python train.py --num_hidden_layers=9 --hidden_size=192 --num_attention_heads=4 --num_key_value_heads=4 --head_dim=64 --intermediate_size=512 --vocab_size=8192 --hidden_act="swiglu" --norm="rmsnorm" --norm_place="pre" --norm_eps=1e-05 --positions="rope" --rope_theta=1000000.0 --rope_fraction=1.0 --qk_norm=false --attn_scale=0.125 --bias="none" --tie_word_embeddings=false --parallel_block=false --init="normal" --init_std_qkv=0.0332 --init_std_o=0.0 --init_std_up=0.0332 --init_std_down=0.0 --optimizer="soap_variant" --learning_rate=0.00574 --beta1=0.95 --beta2=0.95 --weight_decay=0.084 --lr_head=0.0201 --max_grad_norm=1.0 --warmup_steps=200 --schedule="cos" --final_lr_fraction=0.1 --batch_tokens=[65536, 131072, 196608] --max_seq_len=128 --doc_mask=true --train_tokens=447400000 --max_steps=3533 --dataset="wikipedia_en"
Each number is 128 + 32 x the weight over its row's rms, rounded and kept within 0 to 255. Layers, rows and columns count from 0. The size above them is the row's rms in percent of the matrix's.

# layer 2 MLP up, 512x192, rms 0.182, rows 311-345, columns 64-127
size [110 103 106  96 103 105 104  96  95 105 102  97  99  96  95 114  94 113  97  94 110 106  91 115 104 105  91  86  93  95 110  86  91 110  91]
[[138  72 198 105 140 136 118 116 126 135 106  78 105 122 169  81 139  94 176 154 105  74 160 114 159 120 146 117 140 170 160 107 153 158 123 142 179  92 140 135 122  81 148 139 127  97  88  87 103 133 202 138 139 148 160 155 115 221 157  89 108 102  56 128]
 [111 140 130 144 168 100 112 131  83 133 169 163  57  93 139 130 136 133 166 166 120 123 128  51  83 118 103 184 119  97 199 154  64 128 174 107 153 184 128 122 162 122  71 118 127 125  46 101 156 184 149 104 184 122  50 161 155 168  79 157 136 125 182  84]
 [ 96 194 117 125 195 123  86 148  94 123 141 138 177 105 123 181 117 143  80 169 147 163 100  90 100 133 179  80  96 188 135 103 121 102 145  56 164  89 143  93 111 118 142 120 137 161 122 139  91 186 128 145 174 158 118 102 117 159 102 110 179 123 128 104]
 [151 154 121 133 162 123 116  95 159 131 133  95  87  82 156 118  61 175 116 215 168 122 209  94 124 150  77 102 109 148  83 154 192 154  90 184 112  97 119 184  98 123  89 172 130 180 101 155 105 101 149 120 177 113  53  68 126 111 131  91 122 109  81  74]
 [136 168 151 113  89 138 132  77 120 138 138 128 145 127 174 132 116 111 140  96 170 135 131 145  99 178 159 156  56 135  99 161 104  43 169  97 113 108 118 140  92 104 127 101  84 154 141 137 173 133 161 135 121 160 135 107 140 111 124 106 131 134  57 141]
 [175 108 175  99  88 162 112 124 140  85 138 155 135 122 105 137 130 147 182 139 112 128 174 104  71 149  52 154 100 103  90 124 110 102 106 148  72 168 114 153 108 104  94 139 129  70 149 176  97 119 149 174 145 165  93 107  67 127 177  96  67  95 107 116]
 [121 128  74 125 149 104 171 152 116  65 184 110  99 121 110 159  85  60  84 107  87 110 130 159 100 132 115 127  80 154 168 157 121 180 148 150 121  96 116 134 191 137 160 134 141  96 127 127 126 190 118 149  91 120 151 152 140  97 131  69 114 154 161 118]
 [162 133 150 120 132 110 100  94  72 127  96 108 127 210  82 164 162 143  75 151  73 148 134 146 127 107 152 167 140 196 136 135  95 111 113 140  79 151 126  86 225 157  83 155 159 152  98 109 139 160  61 124  97 127  95  94 118 188 104  68 122 155 130  65]
 [182  93 128 145 123 116 118 111 140  73 142 151 109 101 165  85  66 150 142 124  86 119 162 118 119 121 110  88 112  73  79 107 129 155  93  99  84 156 116 149 112 171 121 147 134 141 102 172 117  81 143 122  79 121  99  90 199 182 154 165 155  99  88 169]
 [ 95 134 119 120 101 108 174 116 169 138 164 113 146  73  84 111  99  82 126 127 132 136 181 109 148 139 151 165 160  99 140 131 189 205 125 126 141 103  92 133 172 149 126 125 119 143  83 161 161 113 123 127 110 103  57 128 132 145 128 106 152  65 172 183]
 [131  78 125  84 104 161 149 108 100 157  98 102 129 160 175 160 126 127 165 134  87 130 134  92 111  87 179 127 169 122 103 131 137 147 134  94 146 113 128 108  99 147 140 102 129 158 139 202 149  98 177 167  59 140 126 102  90 134 121 159 148 114 134 142]
 [133  89 150 113 169 123 133 101 117 128 104 162 145  99 145 132 175 173 119 100 119 169 141  60 158 103 129  99 104  97 122  97 147 159 180 128 114 126  83  91 146 111 130 125 137 102  92  63 117 141 134 130 163 128 190 153 132 164 119  82 106 113 150 105]
 [105 133 177 158 130 102 124 170 148 110 154 102 215  81 165 132 111 206 128 113 114 142 158 129 106 167 145 166 143 149 129 125 109 144 114 120 125 103 136 129  99 145  99 109 143 121 185 135 131 181 140 129 104 166 111 128 116 125 107 135 101 134  78  80]
 [103 128  65  64  66 144 142  91  88  90 167 101 133 158  99 119  57  98  88 154 134 130  94 116 129 177 163 149 142 114 173  97  86 155  73 145 153 151 188 159 130 155 146 103 121 161 197 172  85 132 148 145 102 110 102 225 109 124 130  98 132 116 151 152]
 [103 110 126  89 161  76 135  53 166 127 103 114 143 135 187 187 132 156 152 136 160 185 157 103  91 138 131 152 194 155 163  96 100 135  87 128 127 119 116 166 173 151  97 122 123 147 136 127 106 133  33 112 133 125 116 102  95 152  99 134  91 128 120  82]
 [ 70  84 170 105  88 129 114 164 135 159 142 153 117 121 151 139 131 114 198 173 111 173  82 127 132 125 107 119 145  66 109 129  93  87 139 151 143 138  87 128  70 124 150 139 149  65 161 140 137 128 117 101 164 100 108 124  82 133 138 137  81  72 129 106]
 [125 166 131  73 162 195  89 189 124 158 174  48 101  98 117 137 128 159 156 104 138 154  19 142  89 129 155 160 137 140 111  75  70 120 159 137  63 119 146 147 103 113 141 131  99 119 151 123  87 134 101 121 173  96 145  98 113 148  66 159 112 136  70 114]
 [ 99  88  96 117 152 116  89 124 110 171 124 124 152 149 176 197  70 110  99 104 144 113  89 105 171  88 187 121 125 181 123 150 149  91 130 143 130  94  99 101 195 116 103 125 117 167 151  46 163  91 161 118 138 192 104  95 115 130 150 145 144 138 128 108]
 [110  99 137 113  84 170 109  76 186 111  97 196 122  93 147 102  89 100 111  72 149 153 197 147  67 136 160 111 112 133 171 138 112 147 123 136 103 143 147  97 115 154 155 194 123 178  81 149 200 125 122 101 168 144 126 125 121 201 168 137  86 133  72 120]
 [131 158  97 146 164 163 100  68 110  77 196  93 123 152 129 132  84  76 102 147 129 149 132 139 112  95 171 132 165  99  98 123  63 133 102 130 115 185  74 192 123 134 178 102 145 144 184 137 159  73 124  97 145 161 130 109 115 121 107 161 161 167 117 142]
 [116  86 170 111 110 150 135 140  63  47  86 122  86 200 114 100  74 130 192 156 142 128 138 138 122 132 123  90  88  97 139 121 173 136 170 191  92 152 112  91 121 147 176  53  93 140  95 166 108 127 121 172 134 109  96 136 110 147  94 102 114 106 123 161]
 [ 97 128 122 137 109 118 121 199  71 146 120 177  62  70 175  95 152 121 163 112 127  88 171 138 148 105  91 153 151 102 155  80 162  73 150  98 124 118 121 147 114 104 103  94 106 111  78 114  73 142 131  65 129 117 105 145 164 107 116 188 173 153 122 112]
 [200  83 174 118  76 189 154  89 114 154 100 120 115  96 130 170 119 151 159 161  87  89 147 152 105 114 138  98 152 131  77 137 111 108  99 118  82 180 156 171 205 174 116  89 109 164 146 174 128 118 110 120 123 127 123 121 131 199 125  65 120 128 156 150]
 [152  92 163 160 149 160 159 183 148 227 145 162 185 153 101 107 187  55 181 237 125  60 122  89 118 173 143 131 186 136 104 168 155 163 139 126 135  91  87 138 138  81 130  93  93 205 138 171 109 118 182 120 100 130 143 141 120 109 129 171 109 118 163 221]
 [147 157 146 120 162 198  56 183 145  93 104 174 101 114 185 124 123 106  61 108 124  65 121 123 142 135 123 134 119 114 153 130 145 100 112 155 130 142 112  79  98 139 153 125 159  97 169  39 188 162 174 186 117 135 120 125 133  97  86  96 136 112 121 146]
 [152 100 139 114 175 129 127 112 174 125 152 123 197 133 125 128  81 102 121  89  84 117  94  83 125 157 106 147 132 122 123 175 118 139 143 144 132 165 159  84 108 159 204 131 152  57  82 154 158 170 111 122 133 125 129 141 153 105 164 162 133 150 148 149]
 [ 82 117 132 159 134 148 113 144 196 101  95 155 105 164 127  76 144 108 129 171 136 151  44 127 170 143 152 115  95 149  68  73 141  79 108 102 138 109 111 171 119 196 117 112  98 113 111  88 108 106 171  81 143 154  90 189 142 125 161  90  93 122 183 101]
 [108  89 112 144 126 202 113 132 121 143 150 117 128  54 132  89 108 181  87 101 138 160 115 164 103 128  99  75 125 157 103 148  43 215 139 153 113 142 155 107 142 145 122 136 168  89 117 127 109 152 162 143  57 149  44 132  87 112 195 141  83 149 174  88]
 [109 175 106 124 114 124 173 202 147 114 117 144 196 147 119 164 167 154  72 133 152 110 171 135 147 100 198 131  76  98 199  88 133 120 129  89 145 156 157  90 131 185 115 171 152  92 130  97 109 115 106 116 164 188 148 101 108 121 104 126 152 142  82 186]
 [163 125 147 155 161 139  80 140 108  90 136  93 164 140 150 105 157 124 175 125 124 125 163 170 146 203 115 103  80  77 168 168 120 113 115 167 129 138 145 162 137 166 148 141 183 131  96 163 123 142  93 196 171 108 155  92 134 167 162 152 115 120 131 125]
 [129 138 123 123  98  86 123 105 125 228  91 147  98 117 132 128 130 124 134 110 121  95 173 136 156 109  99 145 127 132 150 111  87 170 117 180  88 157 159  86 145 126 153 111 138 131 143 119 142 172 185 116  98 194 167 159 160 153 119  96  50 141 161 195]
 [153 166 124 123 127  88 114 208 103 147 120 125 110 142 101 188  95 124 113 134 131 155 103 159 151 148 163 133 157 189  63 135 146 151 113 100  84 146 106 111 109 149 156  79 172 125 140 148 118 156 129 146 101 132 116 143 100  89 158  81 137 139 135 117]
 [125 132 163 138 162  34  83 128  73 154  92  95 116  86 167 156 137 150 164 160 179 159 133 128 112 100  91 118 115 111 161 161 189 147  86 146  95 190  95 119 172 108 120  90  74 135 107 140 209 112 151  96 133 123 150 122 157 118 112 119 151 147 142  79]
 [106 168 141 107 174 124 121 194 158  90 134 152  97 118 162 135 144 114 188 149 120 114 154 119 149  89 144  81 119 160 148 102 120 139 149 132  98 112 134 124 118 116  72  97 176 149 122 123 126 136 134 204 172 120 145 150 101 150 140 155 132 150 142 141]
 [ 52  77 116 172 146 147 185 163 120 142 123  78 104 115 121 159 120 180  65 138 178 131 101 173 117 119 110 136 152  91 136 130 111 130 122 162 117 124 142  99  96 189 118 159 108 121 144 112 148 188 147 127 148 137  76 127  66 160  30 120 161  92 101 105]]
# layer 2 MLP down (transposed), 512x192, rms 0.165, rows 311-345, columns 64-127
size [115  99  96 101 102 109 102  93  91 105 101 105 101  95 101 109  94  95  96  96 110 103  90 103 101 108  95  93  96 106 111  97 101  95  88]
[[ 17  77 131 115  78 108 132 125 103 151 196  96 111 118 162  98  98 134 146 118 139 166 101 122  74 152 108 144 127 131 100  95 167 102 174 134 200 168 122 103 179 137 138 124 140 127 157 227 155 123 132 168  87 206 118 114 129 106  69 179 124 130 134 143]
 [127 151 101 132 126 120  61 129 145 204  57 146 117  88 107 118  99 159 155 157 101  85 184  81 101  99 115 139 155 182 130 123 148 144 130 171 130 108 128 155 120 150 121 109 145 107 123 123 135 170 138 125 113 109  72 135 111 107 126 115 128 192 160 109]
 [149 109 143 168 138 144 128 128 191 182 113 111 128 125 114  70 106 117 200 147 145 200 137 144  82 119  88 139 134 104  73 134 121 118 124  74 146   9  77 101 112 100 162 155 124 119 152 101  68  94 162 122 109 123 147 138 103 108 127 150 127  69 128 154]
 [ 80 174 113  84 113  91 141 105 190 161 111 113 133 116 190 133 157 179 127 140 136 147 168 202 199  77 118 110 134 110 125 134 106 144  82 146 122 154  37  87 174  58 143 110 120 160 168  91 138 139 148 117 126 175 139 156 109  87 129  81 162 107  97 165]
 [165 129 112 181 149 104 154 109 125  93  89 131 125 116 128 171 106 159 106 103 119 179 128 138  94 153 149 105 168 132 126 161 143 182 134 166 217 159 191 110 134 190  91 123 191 110 152 150 138 116 100 103 125 133 119  99 122 133  97 159  99  86 173 124]
 [124 161 115 139 148 137 142  99 137  82  91  79 111 124 121 148 111 139  82  77 136 155 126 130  65 158 144 127 133 108 119 101 175  99 178 125 118 121 130 108 124 134 115  32 168  94 137  87 122 117 123 145 154  58 132 170 131 166 129 152 101 167 120 158]
 [105 121 120  86 155 118 142 107  79 143 113 135 151 136 117 112 117 139 118 152 150 167 117 153 132 130 138 118 142  49  97 175 175 101 129 155 108 110 137 196  40 150 100 103 160 133 191 127  71 106 140 129 137 141 137  94 161 154 126 129 122 111 100  95]
 [129 164  93 162 142 135 187 180 100 124 105 120 162 137  77 108  65 166 159  92 131 171 227 133 137 107 129 123 119 104  93 168 147 131  81 135 151 101 150 135 130 140 129 135 117 159 159  99  93 139  93 105  97 121 156 130 175 102 133 156 175 112 134 122]
 [ 81 131 168 158 120 183 124 129 157 158  76 139  73 118 120 136  96 210 118 163 127  95 135 144 133 122 125 109 170 150 139 105 127 154 104  63 100 149  98 127 130 158 181 149  84 125 151 112 125  95 166 110 102  95  66 144 147 151 151 138 132  62 102 128]
 [142 141 133 112 124 115 152 154 113 152  76 156  83 143 111 116 113  96 187 126 166 139 141  79 127  75  67 150 147 143 137 116 134 145 131 109  75  73  98 111 168 126 143 118 147  86 137  91  46 125  98 151 158 182 123 133 150 153 158 126 135  71 170 168]
 [107 159 101 101 171 104  99 132 143 142 173 102 108 168 103  84 129 101 125 132 168 150 102 150 125 134  86 129 107 134 111 134 109 152 128 147  92  93  84 155 140  89 136  93 129 127 142  66 142 119 119  48 187 110 143 156 218 118  86 104  95 172  84 111]
 [ 95 107 122 131  73 200 142 110 203 110  92 110 131 156 107 113 127  90 182 125 125 109 126 138 176 131 106  77  99 126 119 132 105 131 141 126 153 110 118 124 157 219  90 194 114 153  97 182 207 143 121 138 101  85 154 156 152 127 137 101 141 126 132  68]
 [104 112 105  68 139 141 131 115 113 154  65  60  82 120 135 135 124 122 101 120 169  74 120 153 163  69  81  84  79 115 107 113 127 127 114 155  98 123 156 101 133 108 162 125  91  87  78 114 137 132 118 156 119 137 127 179 116 112 148 146 162  58 116 133]
 [113 153 240 229 168 142 104 130 158 167 137 133 120  64 119 130 200  74 157 140 124 127 191 177 178  72 149  73 122 149  57 156 119 121 147 156 162  72 138 136 110 112 116 154 102 133  88 116 105  85  77 114 156 139 102  55 106 106 118 159 103 169 139 100]
 [141 130  51 111 127 142 174 130 153  78 149 150  92 117 158 151 153 165 196 153 162 175 130 137 142 152 134  93 113 117 195 115  76 120 135 154 109 120 130 117  82 145 103 154 182 130 154 112 100 200  97 137 147  64 112 117 104 128 151 167 124 145  82 144]
 [169 160 115 150 166 177 151 111 122 149 121 179 153 113 109 148 127  94  77 135 168 120 139 116 149 140 119 126 119 141 112 143 143 109 151  83 134 144 131 111 130  98 128  98 128 170 151 140 127  88 110 138 141 151 154 140 111 161 117 143 179 125 124 106]
 [ 54  99  86 146 127 135 152 193 107 105 120 140 124  93 124 130 149 147  56 149 156  24 175 106 106 142  92 157 129 161 154 190 129 106 127  88 129 113 103 126 133 124  73  75 107 125  63 124 160 114 169 175 116  55  73 138 137  86 132 134 141 137 109 167]
 [ 49 104 118 125 161 112 129 121  71  55 102  56 142  80 177 121 107  96 133 166 140  44 110 154 123 102 125 115  92 122 171 132 173 144 164 124 110 140 121 138  84 151 124  69 114 140 157 131 185  81 127  77 187  94  72 164  98 169 115 106 111 132 159 155]
 [146 114 140 118 133 121 127 161  85 167  99 159  92 101  57 114 117  73 119 119 160 168 203 186 165 112 146 129 140 134 144  73 132 150 125 137 148 147 122 132 152 159 142 170 116  92 172  90  90 109 121 233 118  76 148 156 112  69 118 143 138 143  76  84]
 [110  82 124 168 170 120  85  98  30 125 155 123 140 130 142  99 101  66  94 133 149 130  87  92 128 115 167 106 168  74 113 141  93  72 107 102  89 163  54 162 126 152 100 104 123 117 148 132 147 124 130  89  92 132 131 101 142 139 179 124 166 161  88 127]
 [116 140 125  48  84 131 117 167 199 190 163 164 179 151 144 161 122 175  76 127 147 134 124 126  83 103  65  97 159 147 159 109 132 141  85  83 104 138 148 171 156 109 100 183 149 118 177 135  87 163 122 138 156 182 113 144 174  95 179 125 147 121 129 102]
 [ 98 144 157  81  90  79 100 146 169 166 139 152 187 121 155 117 104 136  92  92 119 193 119 107 151  71  74 159 157 156 106 135 103 144 138 145  98  98 190  85 133 171 115 127 116 121 150 127 124 140 144 111 180 155 135 140 192  98 151 132  62 143  72 119]
 [150 190 109  82 138 135 173 113  88 149  88 151 119 245 157  92 131 122 110  77 106 151  95 127 176 138  77 122  84 122 174 142  91 177 105 129 152 122 106 185 121 125 133 138 133 135 128  96 149 140 155 138 106 119 139 155 139  46  92 163 130 133 131 151]
 [ 74 137 139  76 133 103 145  98  96 131 113 103 131 160  88  81 149 124 190 134 103  68 113 189 146 123 146 104 116 168 135 109  93  85 128 190 136 116 137 112 146 132 127 188 126  48  80 128 163 204 115  86 168 109 120 121 182 135 176 153 146  68 124 157]
 [100 141 128 131 103 105 134 146 123 125 136 109 123 127 118 115 115 133 110 134 118  64  82 139 137 134  86 174 116 134 116 141 117 104 145 113 150 103 167 166  62  95 142  97 199 134 156 155 119 159  67 154 156 175 121 129 118 140  69 102  92 181 147  95]
 [184 138 117  45  71 118 106 114 134 115 105 107 126 134 183  98 124 144  95  94 139 133 106 162 164 111 144  93 154 114 140  98 102 142  83 104 104 162 173 150 100 160 162  97  88 175 106 118 115 144  96 126 197  78 188  55  55 111 102 112 109 149 123 156]
 [112 117 138  92 107 133 113 176 137 140 154 162 154 161 130  92 102 103 137 104 135 206  90 167 156 157 118 142  67 154 103  67 111 113 144  92 127  82 173 183 116 171 100 193 128 146 158 150 113 106 158 109 150 104 102 148 162 148 134 173 157 151 101 152]
 [148 105  85  75  40 111  56 150 152 133 130 139  60 160  54 171 127 142 118  60 153  97 126 133 185 107 150  82 136 108 156  99 170 146 132 157 126 126 103 168  92 130 138 105 118 118 127 123 125  83 101 101  60 105 170  81  93 145 143 127 152 117 161 127]
 [133 153 102  79 153  71  84 121 122 170 155 102 123 152 167 146 157 137 113 172  93 133 116 120 111 118 144 121  70 115 103 118 159 145 107 126 135 125 160 166 123  94 130 135 123  97  91 116 120 126 174 188 162 131 120  95 130 126 119 127 123 169 150 113]
 [151  74 132  83  80  90 142 110 115 148 147 108  59 128 161  97 137 137 115 125 147 131  88  69  94 179 101 164 116 161 151 139 129  86 156 106 123 146 125 148  58 115 197 152 146 110 124 120 139 141 144 190 143 114 101 101 126 202  97 136 145 107  75 154]
 [ 71 104 165 166 188 134 153 143 114  79 116 144 155 166 155 139 153 106 134 121  63 170 114 130  76 139 162 144  92 126 130 101 163 120 117 100 153 157 103 127 117 151 179 112  85 108 117  75 169  54  71 122 160  90 113 101 118 126 142 170 130 157 126  92]
 [131 161 108 100  98  88  99 183 183 224 130 127 153 167 172 173  60 114 182 109 106 110 130 135 172 122  68 106 160 101  90 160 136 115 146 149 142 106 125 129  96 134 138 117 155 142 163  88 113 148 175 118  34 153 142 123 108 112 132 122 164 104  86 128]
 [140 128 100 143 115 130 104 127 152 110 169 129 148 115  93 115 101 113 122 173 111 174 118 150 116 130  91 106 131  97  84 148 111  93 110 146 125  76 133 133  98 136 158 131  92 129 157  76  74  58 155 130 114 109 125 120  90 143 115 154 124 103 127 110]
 [116 142 205 141 127 169  93  97  52 127 126 113 160 109 125 143 137 109 150 152 149 199  85 163 139  93 169 121 101  73 157 180 126  74 150 143  96 124  60 144 163 170 159 168 150 123  94  65 133 170 157 180 134 126 111 122 100 150 147 140  68 100 155 126]
 [ 97 149  67 139 182 138 133 159  32 166 139 155  82  82 120 164 171 125 113  81 139 129 111 169 104 111 148 152 102 130  89 145 120 121 122 178 117  95  74  78 177  95 181 132 177 104  99 180 100 132 211 121 132  63 128 117  75  75 125 120 180  85 143 110]]
# layer 2 MLP gate, 512x192, rms 0.182, rows 312-346, columns 64-127
size [ 97 103  97 107 107 100  98  91 108 100 101  92  97 112  95 101 111 100  92  96 112  93  99  97 104  95  87  90 106  93  91  99 112  96 102]
[[102  59 130 132 117 155 139  92 129 125 109 126 110 110 139 183  79 106 109 138 132 139 136 154 157 125 156 128 105 107  86 138 116  99  83 154 131 144 163 119  89 130 105 199 184 147  99 118 148 143 146 113 100 173  71  86 106 137 130 191 115 120 121  85]
 [174 207 104 128 120 110 157 152 112 135 171  81 160 123 173  89 109 121 179 114 135 156 133 182  78 111 147 105  44 130 159 124 153 140 137 108 131 121 137 141 155 165 110 109 112 126 113 165  85 137 189 177 117 145 117 119 171 142 135  86 150 169 142 182]
 [153  70 167 119  88 122 127 127 128 121 146 113 152 164  80 158 170  86 106 134 118 112 150 128 144 166 148 175 153 109 154 147 116 106 161 138 149 169  96 144 132 128 127 159  84  77 179 133  94 144 165 147  94 176 155 151 124 123 138 138 143  61 185 127]
 [136 114 153 121 115 104 141 137 131  73 113 120 153 120 149 102 169 116  83  84  69 104 182 137 131  92  95  80  65 122 148  90 166 160 103 145 155 116 127 116 104 114 170 106 122 172  94 130 173 119  99 176 201 196 132 106 123 135  92 172 143 125 135  98]
 [134 124 152 105 143 132  77 127 128 132  82 109 137 131 129  90 101 118 110 120 109 152 128 104  95 123  96 125 135 126  57  64 162 133 164  95  93 143 110 110 143 129  85  62 123 155 105  77  66 125 103 145 138  34 158 140  64 118 126 142  87 160  76 120]
 [129 160 187 115 163  89 104 188 109  51 105 132 129  93 176 132  82 103 107 110 140 126 138  56  32  98 101 107 171 136 109 160 172 133 139 135  98 158 102  78 132 170  87 150  75 127 100 112  94 133 128 111 129 111 102 138 115  76  79  87 141  74 171 137]
 [137  97 137 156 151 169 172 165  99 121  98 109 125 134  54 167 142 148 152 122  92  91 178 136 126 152 121 140 146 140 132 113  92  46 147 140 120 104 146 159 135 177 144 104 130  76  98 129 106 114 150 109  88  71 100 140 121 166 152 123 122 164 114  95]
 [156 139 150  91  92 117 138 137 123  95 151 118 112 148 145 107  73 170 139 110 122 106 132 111 140  76 157 163 160 105 107 157 113 196 167  66 182 169 122 115  95 121 105 110 160  93  97 131 171  97  77 114 108 101  53 157 136 179  59 157 140 115 133 186]
 [137 125 171 140  58 112 141  92 121 113 132  93 150 100  95 145  99 121  80 124 111 147 159 161 106 124 120 189 119  42 130  83 121 103  81 138  92 152 130 123 105 152 142  89 119  95 108 155 248 147 106 128 125 173 109  97 135 146 102  69 119  81 101 179]
 [ 83 115 113 173 138 148  83 100 110 163 109 153 127 149 124 111 149 105 104 109 153 159  83 116 148 120 129 177 119 197 173 129 149 120  85 210  90 119  91 152 150 139 162 132 108 122 178 165  43 147 173 170 152 127 105  99 170 151  87  63 109  94 151 161]
 [126 174 118  91 182 104 170 114 175 124 103 171 158 129 139 178 139 146 169  87 138 148  61 137 151 150 154  41 127 130 159 158 107 124 156 126 131 127  79  73 194 120 100 102 144  91 126 154 109  99 103 160 161 117 142  72 166 128 150 116 160 117 113 100]
 [137 149 121 157  97 108 152 114 146  99 132 122 164  86 158  90 143 124 168  70  79 180 104  84  77 111 127 149 135 131 115 150 153 131 174 194 107 152 152 122  83  85 100  94 188 110 155 108  69 122 151  79 149 120 122 153 142 123 102  85  85 149 137  97]
 [121 205 111 161 122 125 138 131 133 162 110 115 162 129 171 100 156  91 150 119 151 144 144 103 129 149 105 153  97  90  90 117 125 123  74 157 108 100 102  71 118 135  91  69 126 143 150  95  71  69  98 132 182 182 158 183 164  68 153 154 140 117 159 145]
 [124 121 106 128 103 140 123  51 164 168 126 185 124 129 134 148 114 164 141 140 144 132  67 127 138 122 149 171 114 163 137 101 109 123 120 176 101  86  93  88 111 118 165 118 174 115  83 121 116 133  72 128 126 115  79 174 147 129  85 114 130 152 139 104]
 [157 138 104 108  88 137  74 153  70 136 121 130 176 188  89 121 123  70 115 129 109 135 121 149 133  88 181 132 140 151 119 153 136 120 132 160  73 100 132  97 128 203  67 113 135 157 240  94 110 101 152 102 135 122 119 114 147 113 123 103 235 161 163 173]
 [165 133 159 140 139 212 106 117 116  99 125  92 157 134 115 179  81 166 101  22 150 153  37 130  93 164 137 114 168 180 138 103  60 121  57 145 105 132 139 151 143  98 137 119 128 152 204 102  56 142 116 118 148  94 130 113 123 134 110 103 106 158  87  82]
 [161 124 164 102 121 141 194 177 138  93 113 118 107  88 129 119 131  77 148 119 145 145 137  85  92 165  97 159 171  84 134 167 126 112 143 124  69 167 187 148  62 102 147  80 104 131 150 122  73 128  86 158 195 111 133 103  73 138 115 113 124  91 147  95]
 [150 105 216  84 170 159 133 191  93 129 105  75 127  64 126 127 130 194 138 105  79  81 124  78 178 140 125 137  38 168 101 139  87 148 157  84  81 108 108 121 146 121 142 142  88 105 144 113 129 194 153 176 116 117 134 128  52 114 118 174 121 143 132 117]
 [109 104 140 156 124 138 156 131 148 147 124 118 152 112 147 140 186 159 139 103  89 150 140 104  96 141  95 124  98  43 187  97 167 125 150 138 125 166 204  90 188  96 130 126 122 179  93 106 135 119 102 144  91 132 179  85  96 153 143 134  86 161  85  92]
 [192 211 138  96 116  91 165 176 114 165 180 158 149 105 202 104  87 131 150  92 121 151 103 153 105 128 136 124 150 155 136  93  38 187  89 115 102 115 126 118 115  83 209 175 127  71 127  63 140 121 131  88 103 136 129 167 139  84 102 141 131 123 122 161]
 [184 139 157  52 105  47 119 120  80 145 137  92 144 104 143 148  85 135 142 141 166 115 110 215 176 112 103 124 159 153 206  91 130  79 120 117 138 131 130  89 151  94  95 140 140 101 157 109  98 155 122 124 130 138 112 172 156  76  80 135 146 170 147  92]
 [158  67 153 153 113 157 100 158 107 165  19  90 124 163  84 152 118 121 135 163 105 116 179 136 177 125 162  99 169 164 125  71 176  37 178 132 116 142 154 139 145 147 128 128 110 128 221 148 164 176 180 120 107 147 133 116 126 122 141  76  85 102 112 102]
 [155 128 146 134 159 181 110 115 134 131 164 144 136 158 140 107 125 156 110 165 115 187 126 133 165 215 136 125  68  55  97 130 165 194 152 139 130 136 102 122 129  83  91 141 165 189 125 172  90  77 101 131 123 189 191  95 107 120  89 122 143 162 143 117]
 [149 129 133 174  87  78 112 115  91 160 121 169 100 194 150 122 129  79 138 134 119 130 193 195 157 159 137 116 143 110 160 140 149 100  87 116  99  99 113 117 126 135 148 143 106  89 147 114 114 139 101 103 101 140 115 149 107 132 108 150 145  92 173 131]
 [102 105 116 102  96 145  51 123  96  55 153 159 120 105 144  89 222 137 143 109 103 160 142 122 112 135  86  58 132 135 113  73 148 122 105 128 132 137 111 179 164  96  64 160 129 184 155 145 105  61  96 109 139  98 150 138 130 178 104 121 191 101 141  30]
 [191 176 136 167 111 138 139 135 173 131 106 141 144 152 144 125 116 134 112  58 192  85 161  81  50 139 165 115 130 130 167 227 108 138 191 120 124 133 105  72  89  94 144 115 174 118 121 122 116 134  65 141 146 150 103 102 130 130  59 123 173 130 122 142]
 [153 117 151  58 130 125 129  96 132 101 110 133  68  81 128 125 153 144 117  69 113 140 111 148 151  84 132  60 157 198  88 149 140 201  91 164 142 122 122 103  85 137 127  93 172  87 105  76 128 127 113 156 103 156 146  88 148 119 197  99  90 202 151 151]
 [136 144 148  89 113  72 156 168 142 154 136  86 135 114 110 104 158 160  81 128 122 114 119 139  92 142 149 132  81 110 192  95 147 137 109  79  91 178 155 109 177 144 121 133  56  64 103 117  87 164 122 121 116 137 155  49  91 188 127 106 129 129 137  82]
 [167  92 112 118  59 116 138  93 165 110 149 110 122 120 140 145 167 106 140 112 147 147 114  70 123 173 136 136  87 112 176 110 146 108 159 173 125 145 153 136  88 116 164 186 146 113 135 186 116  97 167 211 196 134 168 117  94 183 143 105 170 140 136 158]
 [134 123 113 109  63 118 127  87 108 142  76  75 127  78 164 127 124  78 166 170 194 126 135 199 135  80  90 150 191 133  44 126 123  91 148 142  91 113 125  82 137 175  67 129 160 136 103 140  88 153 183 154  81 131 144 123 118 106 100 115 169 133  70 102]
 [135 110 119 107  92 203 109 114 134  94 112 156 165 129 100  91 119 131 155 129 113 159 123 146 130 111 152  71 123 107 156 131 142 180 159 108 159 183 144 117 207 107 101 123  75 160 103 115 153 209 116 131 188 106 169 135  94 147 111 138 134 159 127 123]
 [ 93 121 123  80 142  62  72 112  43 116 149  92 112 100 130  82 113 153 156 142 169 156  85 164 119 128 104 158  87  94  79 101 137 141 110 122 120 155  93 132 140  86  86  71 149 141 115 134 121 127  91 126 138 119 160 120  98  42  94  85 186 156  97 161]
 [170 121  99 144  71 137 141 121 133 133 124 144 104 129 138  89 138 112 135 155 110  93  77 136 105 122 170 156 138 116 155 214 118 135  93 187 139  96 131 174 115  83 134 146  97 102 144 121 149 138 138  97 108 119 138 151 163  72 103  76 148 188 118 161]
 [100 131  87 153 115 157 117 180  69 127 190 123 116  83 100 210 101 108  48  89 142 104  79 119 135 127 149 100 167 181 157 148 104  91 116 123 107 118 133 105 151 106 159 119 151 136 116 160 147 113 183 156  86 155  91 105  79  91 114  83 221 123 118 162]
 [ 53  87  59 146 153  99 117 140 129 123 148  81 127 143 130  83 135 119 138 116 115 154 115 103 149 122 119 150 130  78  99  92  60 121 111 133 161  43 153 155  93 129 146  64 120 149 106  92 211 105 117 158 164 101 106 128 127 119 114 145 160 164 104  81]]